config.toml
num_attention_heads = 8
hidden_act = "geglu"
norm_place = "pre"
positions = "rope"
qk_norm = false
init = "uniform"
init_std_down = 0.0028
weight_decay = 0.0
max_grad_norm = 0.5
warmup_steps = 557
schedule = "wsd"
max_steps = 4751
Each number is 128 + 32 x the weight over its row's rms, rounded and kept within 0 to 255. Layers, rows and columns count from 0. Numbers have three digits each. The size before them is the row's rms in percent of the matrix's.

# layer 13 MLP gate, 1024x256, rms 0.132, rows 174-210, columns 0-127
101:118169124154103064070132154111141120136023117135109152099145095105092107172079181109118067177139115083114073175151170102116131136152138140099123170150126154085114141194151124131091113152082150114141145131157099097121168071103093167092184150120199154172136142149113089121119168136107156150113191077121103133119116124150161148094124141077105139165144109145106180081073105162102098113090
102:129122141127150123149156122128128135191134156097121126161128070117090154146137165158192077122113111138039116105081140089111116125116071145110113154077128127104132185109162057156138093087142144090128133227209119094206112084093095081074149173118158161155108140105101143128094098088134150143133131133167122099146132108087133151084127082130132171143171118126113106133121157172118130102160
097:083134104108093143173152104118094171163135106110162120168124129168157157102125115144139147140112190093139136192137119132102113102077086123115121081150145167137160103195145099093110105178115152116166120166155171148161105154135102128087133157117097188194200186116134100090144114095100139128126100090139183130152060169131144143123131054083130131079176102144116159087144137154117101100146
101:105176144134091118175075195155123083111141157136126144108101108134129153127133070152083165137157110114131148117102163104165100081097146126169125145124096162133125131139095132108155083118109040156126128186101154119151106117137094116174162157096144144078118124158186148167065187127132119133124118116115103162141111099173101105119186135100051186099124135110117105097131103102109084120074
091:156090106111115119151192130148185148089179079124104072103085161186054139116088140182124088137091156136096109118102170160155137116079181128139183147128162133117088121130092158167104199135125157208131109196069142151169092083179110129171168174138163156150161161170116140135146154201090156143103136180202135152123082130133123116111079165160170084125114143089106131098202107081170169154156
101:121156206142147106151122142118102154086098098153145165151117073173147111118174128140177111159176148205122113076149146076094128132072093064118176104138128119096111110133128075139135110114176087121087113088117132150150160159184115149144121098132070083150128129160143145161096142117158132105098147101141164155119140116123058145173135129093148131094139159203160168137129158112110151121126
099:147137121186158085082173129121132091128098101126129153092126125126117126163127182105124171210099117119109124130054110147169097108145151093104095156139169153076133185175082180149101153163181154045117120133125154093156122160070145116137141164113110119107139125133152083107098139090072122153169141152153095143118147135094146138103083170169108114171209113134137106126137167158127150149136
095:143154108117172165129119160076108150098120124093097180105112076116093136147138085138140144136127155144139156119077143106097153119156122147169090129128141099156184104160142122167139125199096144145123103175097184072203134100150110139145106095183103119117115083121142086132171193159138102144075136069137121086144182119101099088148094147137185138063076117131144073132145147118131126116154
106:150150159179144114073099103074161096170100157166151155114106118131067142177097142085120163199181108142116166187068149088138110047153090100125120134093167131121153109118097144162148134098144155125149105188140130114166087149120146106037189172090101114130112164095178120107159142138175179094074156185103120120135120163164091142140068141090149148116097113165101162100191128101108124126149
101:127196109160160161101093171137172128147122157115154164120123136128121070141126074115142132140159117126112093136145227118060115111121124116079131108111089165130146094148126127114125116130138129141103105149132096172168135114181079095189139098100065115098108102125185063162067130119115116203131129109187129140117117130090101131143152096098116163163139181130152162122191157069184112090154
094:138143114111113137140182131130135124156128134139119145091107123089175081184118129137094095153101120097143118103127180126189187202135113142109131179118102102144116047153182074110134122121150146099178158185095175171158191148072134061142082084063183160127176140093124140135093107095134157123117145099167149166103167170175139111122102187090115099168127100120134203082094113162128137121113
101:126185135157107107157064059102111114119135098112176244130116137098121089116136047115086160188156127126151168129140152110125189075114115108129166092107112126101114187147114114080093116160140110102149122102110190094134118143138167093099134128152101153131165134179137180132131085152130120194083152180145141140151156120121082095054102147120145123088178077124146213111146096198171130152122
095:150195143179105124161148168126119140138160117094112146098144110108051115135131063151131148200118168120104143125189171115165093154088117138183164144140111209071113158110179098135147105167135097128137099180089132152130197155152193114124122119148161147101131123089193099122123156174083087091066143120072186135123129088110114130139114172078175091188184131180131086097153048089132108200119
106:101154097144092143128164128098151178165115065125147185166120102137083097106161084149166203150098133136134139120088174176148175112084146126139125099118156141069147161148157065197144183110131193176148136127157145154162124126148143123075210107117096095120064141175095104121101091082082126141141149151112189109102149102159112113111079092142123144091094084114129117090172147165132095175149
098:098150134138150121160127165174098119112117128120141169088168092114122105127173103104134177177114138172067123071174137096132181151122128111163159130024123156090138094116114097171123105120088095115143185070094135139146093134113125105153085089144132143181055163135097156074136087086091197082087111140120202105099142153136137116125130182091178142073122142098152148080165155130086143147157
103:085129169178172132175155094122110114112130071088142157112058040124106142114134119146108089122192159125161132079108181085108088104100127155153171092141107139150103188141159158113136141147129157082143138138083170110156118187158096128114107176153101104071097182094216124143131119141084100137142166152126146123162094161085104124083120177122111106049178106140136058186119128169075150082128
106:165203160167114149088126120126175091069109111079100142114101124148152164111096128130128147171123123127166128132066097107174097126163131109100147079133132135117106182109116182069117118193125176122193120153195072144109219093135117097078196169080159136153100152144155189121100143117120163127081135129131143103080106098133069155071124118086128161115133119141157138166137145206112148134114
105:150184134151072122095175165095160143180085115176136172166105128144110129096124105134144157073113139161132111104137152099136069141121087149161152069102090125065116142197119173091155152153130167129171134151124101148117147113154122099204183078194135159083154137156159096068046147108165130100116142122136129109119121193124083189169059079169156092121084170115135079131088169144104132091163
102:099148079177110142069105127144143164134078082143127169187155135118143101125074179171118067152105130198154078152075230157131142097156159098125165155132139120053163163158129163126194150121156143123102080138173102094158141100187179128113121140132126143097108097090179131175101113101172164077121141094118132196105189160125068124091121127130136121089145168100148203121125105130139102166101
096:135162104152151130131116129123107103127130160179175107157132128114176167188137167180073123157105077164112085133093195094199102151144117079197152176094177161109125181147147188143123074125053042222147076139128101162069154163142115137097109132122167140103174068216153131147142178187143052139110129155142153145108074110137119124109147152133121154159221111115167091147123147141128100087144
099:144188091187161120086115148084118115138140094109169108094104112095065167082222118084071107144149090111109121101105183073106075118112109194176096091142121147085097105110114181085141088129078095061137150131105150119090192188070147154164134098141144080125118150140128129102104143141118112115103141124163173143160119171139129131098132064089094137109101109124079174126148155154114071110125
100:124124119165079134110064139113174116154140140130165196096122160171114123136101081126145125118241145132089169091057170162111172155152173095168105107112083124166071070130091105114156170094147122093122119153079182111121140140135158080124147127129154152099092145124171135107070103097111118094113129209145159125100119124160167097093144118115100114101126083147083124128153101101118121101094
102:107128134171127132104125176115181142085083138105153119145127111118122135095144157100206067124111158093161145112145123160137169108101095092108117133112140138070156171128076122140131195111135139118172111142149120116121089156087154073104164146121181125112108149099163158087164122129162166132140087097119155159119073121174140157148142099151141119136138142101123086124160105100094134120164
102:175144156190105141039077103184137070093115096164150172152097077083131096139161133141134138167192139154134110117091099154160154157095140119161167136143116180072086140191112043162139191139162140147177156148062130129150138128096164102104109089108073109140117095125143125099124137109113136162156128104108175179139107150076174142139156099070166082120135142084140179107135131080125067170104
096:135161133152155124121112170193190138109145089140191153096086152117138121159125134126144120114162168117099135186111156117072104116125138131172166154139100158093182105168127141096167152148177058138122077118087125165148145150166148072113102122126097156151069110185085134100087075111118102130163119129140174200122176135118075069177125141125095120110060136122152071145150122183123139070161
099:144120103106146126157110146141137111085089085116162102104117169108104187124062151142115180124151106076183138179159131142133180111145156083083077143152134108090150086144151109155106167179108090169107142094102143152160135168121123159140077121132177115124126111107105075153111102126171166149107102146163158117075138088075115120136127126126147061083108156121138160175110122118086135131147
096:103097149029137150118162058135128105123091154143124104166120058161172068166088124132161096089165136113101138112112122083086194123098111167174173150143139064137097125126137126143081143124113145111088160119152138096092127135141123115124133146149124097148149113135158104062141112161096080162099147165145153093150054104072164089170144144131103089056125055135135136075129078118130117117105
105:133190178179129103119138152124152161125150137132117200135141085172093163130137154155211044123120155166086145108108161160103140143118151134174162144132124165084122140109105070129147127186179137137102152103083140135132147115184081167099087136172157126172129072141169157128127103111082100132109159131121113216172086135184165159126095124106113106094112119126152119157105156133110097145178
096:201113123173134123112196154116107107116146109078124076119122144189064135113180095156110106129093101113151127120184125137177128028046147093149121136061107157133106114169148141115130124137057094128126084170120201062161119088110172159117194125100131091123143139136148125079126140070130131090098115081162140174143123149107057151116149088102082128131127130153138166134133109080117172168142
100:164194185169155146128154174134128108156099140143071111058093115110105134080147114141151113085182093157098121180141140163107144098191076195112091100144125137109108126060171135157105076150091197120144130165148140075130142174109181169108112195165133131159149117155104113108132167094080141160097145133134158139102101093129136160150159106155112171153176175133072147123147106184062176134138
094:121165128171174092149150172139098125139125138151167117109169093216071084107102137086148139124135142099063142218133138106151134107150113173165085093118129152151117125201077130102127125143151123174101086133122065205124165113199149079154156152118090130172106125152158153135110136024144146101153134139118113117151143166185132188131127172117181134076116140081096182108169147163102121131091
105:211157079152161153105141095104092101133112173150163173112088143111107144127090133147111179150149060085100150126119153132128079137118075174141171136104076121159109119086111121200165094104077168117182151154120080126140097113159133115055091168144135155086179124184146112126150160151168233135099204143154166141119152123161170158157100160186162113114131147203109073116150172154121126111166
100:105145176159152188126100091113097111193156052143105144119184079150124174141141173135128145144155083133093109081149111091188147126129162152164097120125080120106110117101096150173195119138068151116104130160090174150180191156148146153109150091092102108143092123122111146113015159128136160120125169167114139152167106175102148140074133126122121092127114148155100159115136119106140125141151
097:156154129118110144086110101085134109088127170110129199155129109149166172162139064159132125191139164172120115119096134134144154115098156186164107141188148196104132089112158084134071147103126124133063043158108101127119152138131095062075125165152050148168113161168122105129119142131183124100083182117123140152092127103195179139103134095115112095160100161094127092122111131161131101118087
098:110140130093132100145111147156112165169127054090140121094086102149115151090168179110190047081211117142146123152155082112154160129149118102152171090134074104127109105161123117137097068165117145152138125158131101185122133176201128111183108136124122058139079145120140119091148100089144198109115139170115130127155148111084070111094151110127107101171164101086135156095136145156110123113182
102:170165140121171138097132172137143082143126124132103171119069190158124124139165096126169132146096136207138108119114170088150082092154119144162090126175123163080142138151070061118153141154157119165189134155103162102140114212159130113143118146135011132184114090155129126113132095123087153104124112116166159162145148162139122129107086097111159111150100138099180118108126126116100172135202
100:099172157129150125086160125171153169144080147154152118144112151069175164169113132104123122057128175116169144135075170082117155095156099091140142148118125145114176111119163086125213140102090135094139128193146102117138176160155189088128124092113144174130139139187177091116145164144081132158174228133094156180124141182104099103154179144148126145058096079171179085092097132092094172069095
# layer 13 MLP up, 1024x256, rms 0.137, rows 174-209, columns 0-127
103:148132101153126083155178097098176100123198122140136083147137149142138131133165107082126160173113138170093143118131080126118129084176063163127201165104179093139075105117142122140174098101088073144159110064086123145073141102098243120140110156109096098074180132099204161101183105094156066089140128170077079181160153121103169116136160107180151064113109142163119178156157093102193162091131
104:129126162156148132111138130165135131121140113168121097109097131087140106082109173131151132099115151148155055161186160069165121121121128155116160058179146171134144103128094053122077105091151146155157142035140101164179135124095124141117088154104115122171126117197168153156082132061099082165147148167145114157082093145135167161160109080090171177116135155137078131096178152138123137139162
093:159119059143171129116140103107038106119179113164049106142148112123168097124076141133173142158156112161183128134088121123096129169078090100160115101134166181197094114112078108101191200233110066100112121179154121101107143137146112146142156106094129118155151170160152164127121170169107138064189149113167130114138169170134092152142097119080189124123197133082158141080149057155141094125119
100:097111163140131120134180140103090093090119156145118114119110092107175116184132123134131100134099145100136047108136114143117170152133142165140130167147090157090104139207138173124107110122059116112131164192107169077079102125154090138089088146119184106146150131145100161130080073077170118096132125077134125148159231129139121053152147139091079127156117133126074091106032092071172146208064
093:111123162134086129135062120113123188134084136140109131131146121112140171174185132105068155110089147169196163136114111151085093128124099149133054126166096123130142072150122133149160105127131080103149113126116147122078101077141101142116097118085083126168095122047118112090070185071096109091172131118163141089080134073135130106097182175044166165135141131144056160137074137204116136143138
105:106109154109145096139159098143133122154028075123182175146122116162126164105175127167184142180136116096105116131186098128066113175125138126111133140166115119116118168137129111140085139092158151089079146075129147134085152067162110103188111139113084095193120104093144108091094149122173106099050149105141116135175113140190115121108052132081153114121147109138166179110115113222167114109137
099:125130143110128095127137190108136189190095116119127123081141096184143096081137129100141159141134083116147171095107094096138162158152104160140141137140057144142132099108214116119047147141097157150131139126114146134135144106122078137164075150171176075111085160113059136090116178144143172172175091113146111172080092061134119086118133185180122167098121165148144069114138169139104126163230
092:164139157078071104099097181116128166140128163156179090122150158169079113161146141119117124184126116108101135081104142211116134091096155039133171114109166121125104132139122187159133162129149115129102150068110158102176106132142080135117179064116170085135106140153125122116185127119150123160181123153125103132062204096167116148097109185104144130115144136148149102139133109154111133087122
106:190133157146135127168105085136136129098094177080081181154144191118118089166068094134117146153131092147187097112144190159169163125143125130123133116129145144160134112114119152075155154122108098080114113111136163086077147178129205148148130137131164113093140174113142111163087149100129233128114112171162141100111092176175129121094111126166124121127201141111139137105124189138120124162110
099:223122077106119139119148204115102110144150117105100142168138134158135165100135123107111143111116135111123164146053159122196144084177157064129134133187076114101109092142205185127088090114121101135145129150075137078088161107129148071133141103110167121176157040109083138109129149147157143098146135064190185150092133114078105096163140120133140146146075150094083123120176138130086173143114
091:080148189150183147194117069129129110189131143175151119122098153118102076177129150154157105078132152143174148149128102137099125070113140142145118116079151135203122160168158070134126112132096093129144133094134113143103133169125107104129082149066125087096069165140228120129106137071070160180192159094167068131140150124146150115075156155063152127092100106125133113132122120091139088129141
098:122131140136129136105153133153172173115102148083177123137157164102120166138124150123109108106165165149056145164119137126096144134106148094136164125071194090130130059103151198130082126124137162162114132141135129127097085153107157120145150113125131141078143143130156133070125125143151159155077120148154110104063086148086104098154119084115175088128102133159146105166145118151089099181159
102:115124139171168146094088114171059125098122132104138111148141100122171120090137084139096119127134162129172180111141154146119146084116108139144096171149184081148168123076097140142150162073050136155103141056196190141101092075074128110141138166168177126120169117147086114063089140104168129142168144131081077127136165168135059096075130118095138131061084122121160075096113138140121130168104
104:161145114175135087071114102163149107124107136074120137118156155128088115098100137141086089170198164129170141113120224218207145160120174143130120105129158120170075097147123146120096159114092105148166098112096120159167167157153114166151080121170110111165157136089137158103115115132162142095157203109090130149147104086150117140133146098145115093092173102094141131126149178140099067167149
093:156138158105154124174143111122188194146144134134153101078146125100106081123128116123170130178114160135161147173109144139130127120115146107137174166226113098137143123170078145140174118208131105138110106101136123139137130120126174142105163130179149119046152091123117091171106092148193133159139111138143152117078142122086145079121156108156148142148122100142065149103110133159068154155129
096:194152126147172176120116127101144082116132176072149138128155106081147123110116160160103139142108117167099121126122094206182086136123151144192081128141146170137112095125178157127121124059097139158120121107083120065078113119065091090140136159159077130140113115178102119133084137137126124108154169121135089075113075073100090127122122163113131093173121088151121140164136109130062185130098
108:107143119104092118163089219098154169159105113132171079144143153101072169106102149178185157111114178058140134089149083145116176138165170107098151103138154077136091122143151114181084122130140107165134159128127098129158122113104120085132132085104146152130119091098126133139116126113091116116118087152086132090102141053110070152204187167120161176107123120176127098178119138089074145102141
105:135150103185152127129167113147119124152100164128135117183073140117111168112145039122169171170108154127083109079106159170129113173095159145151135090133103103156101076186096149104104062114148115157074131144110147149094136045142197106113111115164161113109153159156162107090113127136172129048098116118135127136123105049107096145166095165133155123158111119177071121162038156107062126131199
104:176118101134137131138154130153140197132113120129113107155189126154140118141102145135147068125123108128171149148072184189148179153064166086111124159161143068137090122147108158127143147131125111139180126146121108132148056085098147119083113077171175138154173113115112063127106099081167130099115157132148114210118163151183152115117104197115130160097154148102054158083166125090107111103136
093:191128152112128054185165143107099137104093115123168125109140104083131125124154131154091183171059103155146183112115162082129116047150089138117085123082112088044105100174125062138157109091099149139128154175101155105118144052077109105178127104108138126132165052147075122106108157120092125161083110141078104166133108149127111110151132121122085144086087098148143147112156155169146154214052
100:066123108164111139081098107159171146120074121157132118149134154129128168122116075145105212127124087151146152130103138113145152092156171137114111117138099095153170167095117179102093142120110157089083164135114119130119120137133096102108165148161166043093156145187100169124137059102111155146124139157141106087123132123101140149139061157145120159184162079096194179102132151092101051194098
100:112110139147083177168124121117126231142181153126076155110133097167070116171178096162128108165179155138101127119081100130160123128185108114119128111141065124168157093116162142124106092101166096066108113101119147138137128109127135083131160094078097108120135134084168132118053156176125128133127128160144130107133141157122158122132140128125109116157131078136085109093128115131144113094136
103:152121096099139120117134139116124151143046131186123133120157161120139141103118117123108179118119078130086078155118184151176135148064129071108128131167107162112112083113108147142075163154157130109118083143135112048146093123129152133220122085121096079174151144122099147087117147197118193111151189113179129103100071102078134100073128142114102090095137111137098159141147100109095077102120
106:175128129116158098167161171154131140144139182098109149148122152084152135089113094097130153135181140150152121130108132190108122177132076114134101170124120164102139135133106100104094099119114145087169120103150147174163169101132108124131158127091169168174076084140133120095081063133144111076138144115159177095131101133119112090075176141152096139121155133109076131135101162207061058138114
094:117133140103098105149120138178109197127111078200119163168145109115115155065085156117158087088141154085177129101113084168130113165161104097121111151078129156167110085126119143072153110120187109122159199119104082138072163204084129224098131149079122140125090178128101142180120133134179116073161124123155141091135113167092075133127121119059139133124170167120139117113059149157172117111135
102:047063121115138069094175155095088152156167165153108127123116070092174124148203136127142141102093124141126169051108070136139069138113159135176175150144124121208153132109089135131127105120148148101140110114144098147112075121119078116136154116113147127114102189143144198112133120102094075136146105128092079093183169093157191107190134139158084171136159128169129112091142114134146140147113
099:118102133158131146129107185170115113157104110142130103057162149156106224119143135165130178124102122168219162184152131134154100062138163146061061113168122111104146169134158119105181135153170114127152151084130135189125073136105156177143068131079090132116093099110098143149117101117113140122143121148083166104045127149115141146111075096107210171196146150097122161153119167085147144116158
101:104124142178120100115110096162134103110140105113082180107160088096132139102092148111203101112183168155086138128157075097119137132109151127121167128132127104137177184115150151177115135154135099103105186108133089124110082150125178124135108116162175165069130135066167086072117094098101139087083180148143103146101128142137148072116194096109137110113141106158136088132107085126103170060125
096:122150191130089094144157102116153151156092101182117153059082110133139149076149118099174124133126087094085127167116082125096119104075148146082149091190136138085174134130161136128099106134152110140137120143159157181069088139127154113090094070177155099135085114115077126126111104081077131129127094179111082124151136108213094109162067107123119125149106105148075124130177190206135148189173
098:101100124157169179136124118118158084164120085111122164152137115077094142158086142166058153142184124155133098125130140029124137179148226080131124111153163129093078179114166193133171166117076134157132141110190087149128152094123162118099140052169199184073132126122175085106117141076125135150128102141108073131150121148111158171111139104116175134148164123082160110071138167086109138134052
096:196135128118109195196094117130098138172235150154087139159086122169136133134140071121144096136036153123126107129156137169113090092159124139161136195142157074091104126092106145101149144105176097098125097103141081151107122145180087165048157112142120197163090104140108152137103151121130127163093135137109171112140124171121145149159145111145148094139143144157107173127122096102178154074137
103:109095165118128161156122153135154189106121080079116090134119102074084112136147150184080129121124117106083132115156106074143098148101107067173097087132148169060123100157101102091105167146134160166136129120146125154136120064119076138124135143139095165104135139167088070098111209098088086078163104155157106189122123062165155077109123125076125080109147147089139158037130102083123144124117
098:112148123147142177141102151097085138098129120076120118112158164159128140120167152116075057131098117164118170163133158112151109093101170148173130122043104070097121155140186147074143162124167149154118152139156138131142128132114159097136138128094125122115128118140159180029085106165104154097069141150061153107167123135113167081094122165152060120067131100144131144138182121138188121120178
104:161102150097134151135145132070101086109160118113132115168167208107125138108095180131149099103113043206182089198139121160102142136173139173107116165118117195087144117116104059146154157120153137074115144141091124097083114144071143077205151124090095124107132110163112112128167112115158116101127181126114124154163087153140157117108076144112135152156133199165137094091091161136102089107121
092:097120124091140081053141123144150108179149147118117122152177140103125073125167110109092153105188115094109100157145167101128120156090135179095171109130158158150147098138094159129126194104149120116177169195150132103124106155172126168132068114137128129138175118150121113139077059121176137118146123061058106112145126110088093136131138206089153149126201157117100196136146098125155077149129
110:114153116109158093150157115135112116162125161098116147147135137126095159093175039085116159111114094126212173130136132090130116147136062155149104175111113170072198105100147168092115040107131126123129126133162073166139097206066121064115132161169095135117129179118090164126099137124151150147126132132238123159106129114072112107170064083064173159142125105112132126125109114107137107195097
# layer 13 MLP down (transposed), 1024x256, rms 0.128, rows 174-209, columns 0-127
102:124214147211116146119102081126158171190146114152148177188134133085096085132168093135104089112159132084156122116132109151138105176159097162121165103122080143192129152156058103111074177122135128170090105131157133161129075130116122195134168106138094050092134070113155161109098123100123131184123116154190158125109088083164123127129140174145109123074153141138189097147128149140100141176177
103:123093162045137119192212110106074103158116086082160170113191141211151162128092109113124073151082143180148094146097143124104107127122104124089087129150083118138123083157163172149137064171151124121153124144149171162138089148150157111087111116126168110146152067082160101140163126116145110134075122102148159126157164108142080148131071108136085160072123141091149159114072188144138102126126
093:145094142169116141146099122120217084115079123104104106098130158094157147125085207170111145164150090139112128172166120137129122058164212106098122158133108097138091039149148158116186139123117148158098109104122116080134134155149113158154145137148077111055080142188125112057121131128128116166102075160129041122141114119105179133131088118104147106097118106129121132124187110094175115063153
104:057188129066124142149062183103151119086122195059149093101118171183091131111098138182147092143153068138147128066095158189127146126099139133088113129115117134130107133165115103158078111115174146179159150105107115065151138165171135156130104118144142107104138123132139106143134087076162104099076165150165131096150130117078141137134112127166078149152177166099131089109154093138164072128156
094:148169095098129123109165118164155122133152113125179149134101126159061089121113096124178049159170101117070096156137149116144179129123146114119184136109120130104079173109106163146097174130125143178111139127145132138156138183090159091127134139180177105098151101158127167164177113134190139156103145168156105150177096140132153126080099157197053095108148129134180058134144112007154153155142
103:103040093116107133132109131140126060147069199142119125146075146149116138107165109104113073132122145100141094149134176048141157118162175101151110129152109105171171099174059131142126131137144143121112149204132145168081150118082100111073130092104119140134160115095151176076116127216118169096083112180092150102135153124168170178062096180135163080149130134086106139147145115173159120119220
100:093168172157115129120099125116099058072164129107058124119116127157075183228076196112134178078117173137158138183093112096169164149137150133095118103137145135100144134121142152171178175092126166169077149103147206073153130094096114125061160070123122103096152183159154132158149152115108145115092106146115155135174145138097103125137155122097157097212151107137126144119107148097150119144090
095:121255119106157164060123092145157121131120148111132089109157151093141069079106119157173118144102088159138125106135163119123117124081143132106104145127104146127078164113158053153155145130076114117172097151170111188172168165111190163091134193106147103129117106106119172160105107120125165104122109116099152164093103132094096162115103054216121134115149127141150157116106138080128166147085
106:193083125139116098108155040150173164190134146138027160142111168149083072165115117123155112107078136075077103166122150085111147139104088091139132136141181080131175127099127094124114154141129166110117095127104127102109168137079106098159173133116172160106096118147183105100072139156135122112069137113129126120082166130091069169128166147089133104098144147095175120152116114110197139099148
100:156111125135143154092105126155058168128185083117145171123125151149150073131096110114185160153125163075129141069133148161123129135082143124142157115089149132034109100132151126159121090096131134118097134151136099144166126151125161103094124087141135024170110119115116129138111129153168185126189158132156124115158099071093205111152143074109135154140140092146072193079099113100201091114128
093:118146111195090155141128163091109178119121165152137129097128144180165107139106111097077094146179106067168162096116140152123119111113076149038098193190102137205085077125096165131191052137154121124115088130137131089137090118115153107158162146172198121215123177075082135130154152124075055136117133147169067128170091190152161164140112105144121127106141095175110168114114115157132157166155
100:114148109162161137108130163158137149169153096114108141158168193095130134126130117116112153058070086127082161140153127087123135150153189063134147052065102111133141115103177173128078127144154137163071126083114098180119132152116107108125137088100102139192110190149139078164126123084156126171100122095120091152102113077120134082129121132134111147160174080095136160126137070174137126142065
103:106202176159053111124129180112097136123133133104139131096167157082177119132053099066122137130035118106116075100119142107127102139106180152143136130125156183064133140095128139145099144127166072165157162180141168138147184070130182081084101140112045139130139087130105136134121099197102126131089105088133105103107139113148116143161149147119098102132102156111120090128057138158123148141151
105:151043132113061171184073099131081188139083166127115096135145104106127122128167165146121090177167092094160148127094134113126150158124204114081108095097152167143180124091098074122172125144163133115117093165143177182169178101109137083078122062145164119137148187122103116144156102086154151121075138149123158127063163080115151132135102087126132117135135077121055101146082147128140116125180
093:138187111184116114116113128117191117155133085094139120124168145142082080150139188115090111125117187150100155150129145138116126160119140141149142163126152170126177149145166140094150110086107137161093156116120129131099198061167096174131109112091120077123189182109191132124104127172129079123130111139128138189128126157108145147169153145125078083180144136127150177114175170194103051115139
097:106169075158127079106069180101127132149163081095130085151123145104102101112124117149148130086120139106101091068137136127126117114113185131128089091178149099071137126139088144138106072112187071191080116166109098159092070166140155110150145188091144144158121155143184145086118148038130124107114102070080120127127138166146108142110151117117159125157109155108125077121130120125162098197119
110:117125158169086107101131145187087102133112129166155141102104142123162126091122104105140100112078118141102190212142100087107154102130187161145139111118157116113167114151121145120108061090076085078073146188103141096152151142168101203164139129103081151134180166184138162139144146149157127137169139131120177149125135070112084137164115125249105076140096146166163165106113128096084127132106
102:100086124114079080132141104148131125103098162109091115128140149113144148147106191134125126118128087102039121119110101163069127147118140167163098142141133119099093127055109129157078133110144096120079156140111130175114164166118132134133129115179113092132195106146180135197140163115127124151073110201151147166187099160119109038165147123145221093179073117153129143092163162163165107155098
103:144047116109127150195164070167100093109108097128164081151114202093152133110157169142089128090154145192129129154102113135125129139150114120108147101150162139148076113192165165165113136116104115116101136064130150117117158148151106106084066057176128209092101150134188074112098158058146160105135143152088134164126180138096154126194087146161141153105084123143115133097158107100136151147140
094:135150122112170134112120091135113184091145154159112106088102091116164158085085185137093170145098122132142093109166148119136078034130128102183092179121156153146158164121118129045138119099188052132180080168159095116139103159166110167178137140118116090113131150154078117119130101111106134139093095091115097079154081172119149161104110198092185149165113133150149061105136085153121130117091
102:081110141074137075165167155122091087124133114113146116141132126133124140139112146162104142117047156102087106083100140143141081113135163218148101136066127143160111080143148125142140105147176103138088096053104081158170126148118118113149127114104164175106121097123079189028057138081148111115134144123122124138125164103124116101122148146127147161146176100120144117115131112197185114170115
095:117056122113166129114164154108128107064107092117154089129096127075119125116153166075076109086078091100113125106158127083094156132062152133130114103146173141101128150113122156128131125151098126157138155153105107171108071158130115117147122185146158135179116116143114097159147095157141156118164130068142105110113165155142126115153123116118132125141140169075171096147137132118150125116137
104:116062177102124151176115154111139232092150163113128117162146137115095074072123079160164087108143137205149130150092130101097123070110118142108157139184096109113104145169180112094172077154144072104122139109104112117117120125122130136141122158092109125125136139141137097091133094067094132165072110157148128128088155152080179066155145130175067134108158090160176075130149143144121128123106
107:121184189099115083119088106121114121171088135041146112099134156143173146100162120152089174081096188093096128134104165150152194173149183114174047123164096092114060162115083101131076090173108082148112136173142093131131128181156090085097151133130131121134127077172094121136099118148163145150168150066141110101097174119093136101088177149081132147115110159125142191089075126109121086114146
095:099111100135138121173134104093135117121210121073165117130142088122147097139164115181108077162172085147120123080108106093109148087134089127138140148139135147134141188174151054156163158125059132168131125151103132138121123101175192099083084076160149073147190103146145123086182121190151135097074176130161151139134116182184102123126134193181146146090125125112108148088118124159125129105127
098:238236096150123164188107126180115065108101100101159167114138212167125151090070131126102107140161150114150091185102128147132184125149126127052091104128111125089097116093130121180118116131103102154170141141116155155143151124137143148118107121156163146118150145133112052128092126145163179116110112122185211139104105177066063144073109134135179071103143138099124129164131118124127106118124
098:123255158082124102132156108077129132124137144099123192216139116125184059127131123125153100138117117111048147108119099156110152183141112116195164131116098081129134073128121202111075142153094151112103135123130096113144181134135089123156174104139139121174155171114174121097126135106147072140114160174199139128126144094150112082138163113124095129052107112144150120133122098158144144170095
102:154063116112088113158095088103082187134104108122118138112089129161140088113012056124100120148109091071154091213118072103105121149139107089152108150143108130120153137131160160133118105137144117120113136177147088120177131171079148130117144126134183149140130176121114173086161096181118123137069106163150136127178113157103113101123150106084116153138153106127119139092123194099139110142141
096:125215133160140088101132118128178081135153124141102121097099102105131145107078118080139164143086160109095145154095127150118142110144127097138115055118205165088126149120179094178141119170100096122083143175073117123126163165102078145057175117144148142121110140156120120075072161156072150138095148091101117137114156128142116151099138124127093062131114146084085123153140152175095090091092
100:130120083091096126127104125088116162108107146170161109118122106210177138100122090115097133177133093135103090148114123207165144140118059129064125115127173157131103124104171154125111104116154131099186109086092164127185135127116103114156126101135158106133082169111129145108124105169100078065189111119165100127104160128156191107108212148114092100138142086107097115140120101123183120121172
097:106173161158108134173189111120153171125135112117156150117079137144107131135137134066113103115121132145134177151150126124120107100118175133182141127110119122105173094134163162181180103113101105125136155122171136115070044103110137183127192071151078144183158106202104149184117067151172128073126121120152103151182104157127146086134136104135124136171152100102145127118139152114087093143131
104:187189054077134191104141093144121172115093178099135196112123126115103174105139071204133124164125130165121097121137126090114069136088137087104094143121097172098103170116074097120177116128102133122105148115149080168112160107125151185121077105168120111105090136128119154144134157106204157141121201083140119133106157145117147084183136178162105119103148182079125111107163165172115138149109
098:120090157128098137106181153107176150186177115135159155105107145132131194104098130128094136079173087192169049157126132171157148177189078072122130070161147145150093150127106099138128112140171094144197154124083109144167124095157145161148154099106135109114110098215123095164184158136156152112119120087164140121137132129100103111116080078126127148106156125172110131092138154074122132086156
104:134110163093080104157166126119109118148078103165069191107117203102140136175112151186113088113118163130092105095093188150151123151119082145137091162112164158139115083120147116142156094145162210170128152178182185138107196133123115154194135104133106116101105096121109144090096100159116153104079102121123082123137054111112111111129146087140068130039138124134077147106093107114129149088094
093:115076116141114172120102113081136125081132153147101158131109123145161144206158078118153103167144081152091127064090104093124099152111143146088078071136045093124182178112137116090132174138133124108130102087125099097107130104131085132121141118255162183131080137127187104101133159109135163122121150140136210158127096102096132182143153145169137116149124148152129151172085151120080193105079
105:121000122062152095116105145129113101068138110117149115163100130148096161050092106147121141155106089131131134150121126099103133106124156102102127142094127145070158196125182145128148112095176121147105041164120143102142144095142147103135100146097198128128098153113095104061093147106079141134188139177158164091158056137110124147169114119124140150133100142111136095134123107132168103073122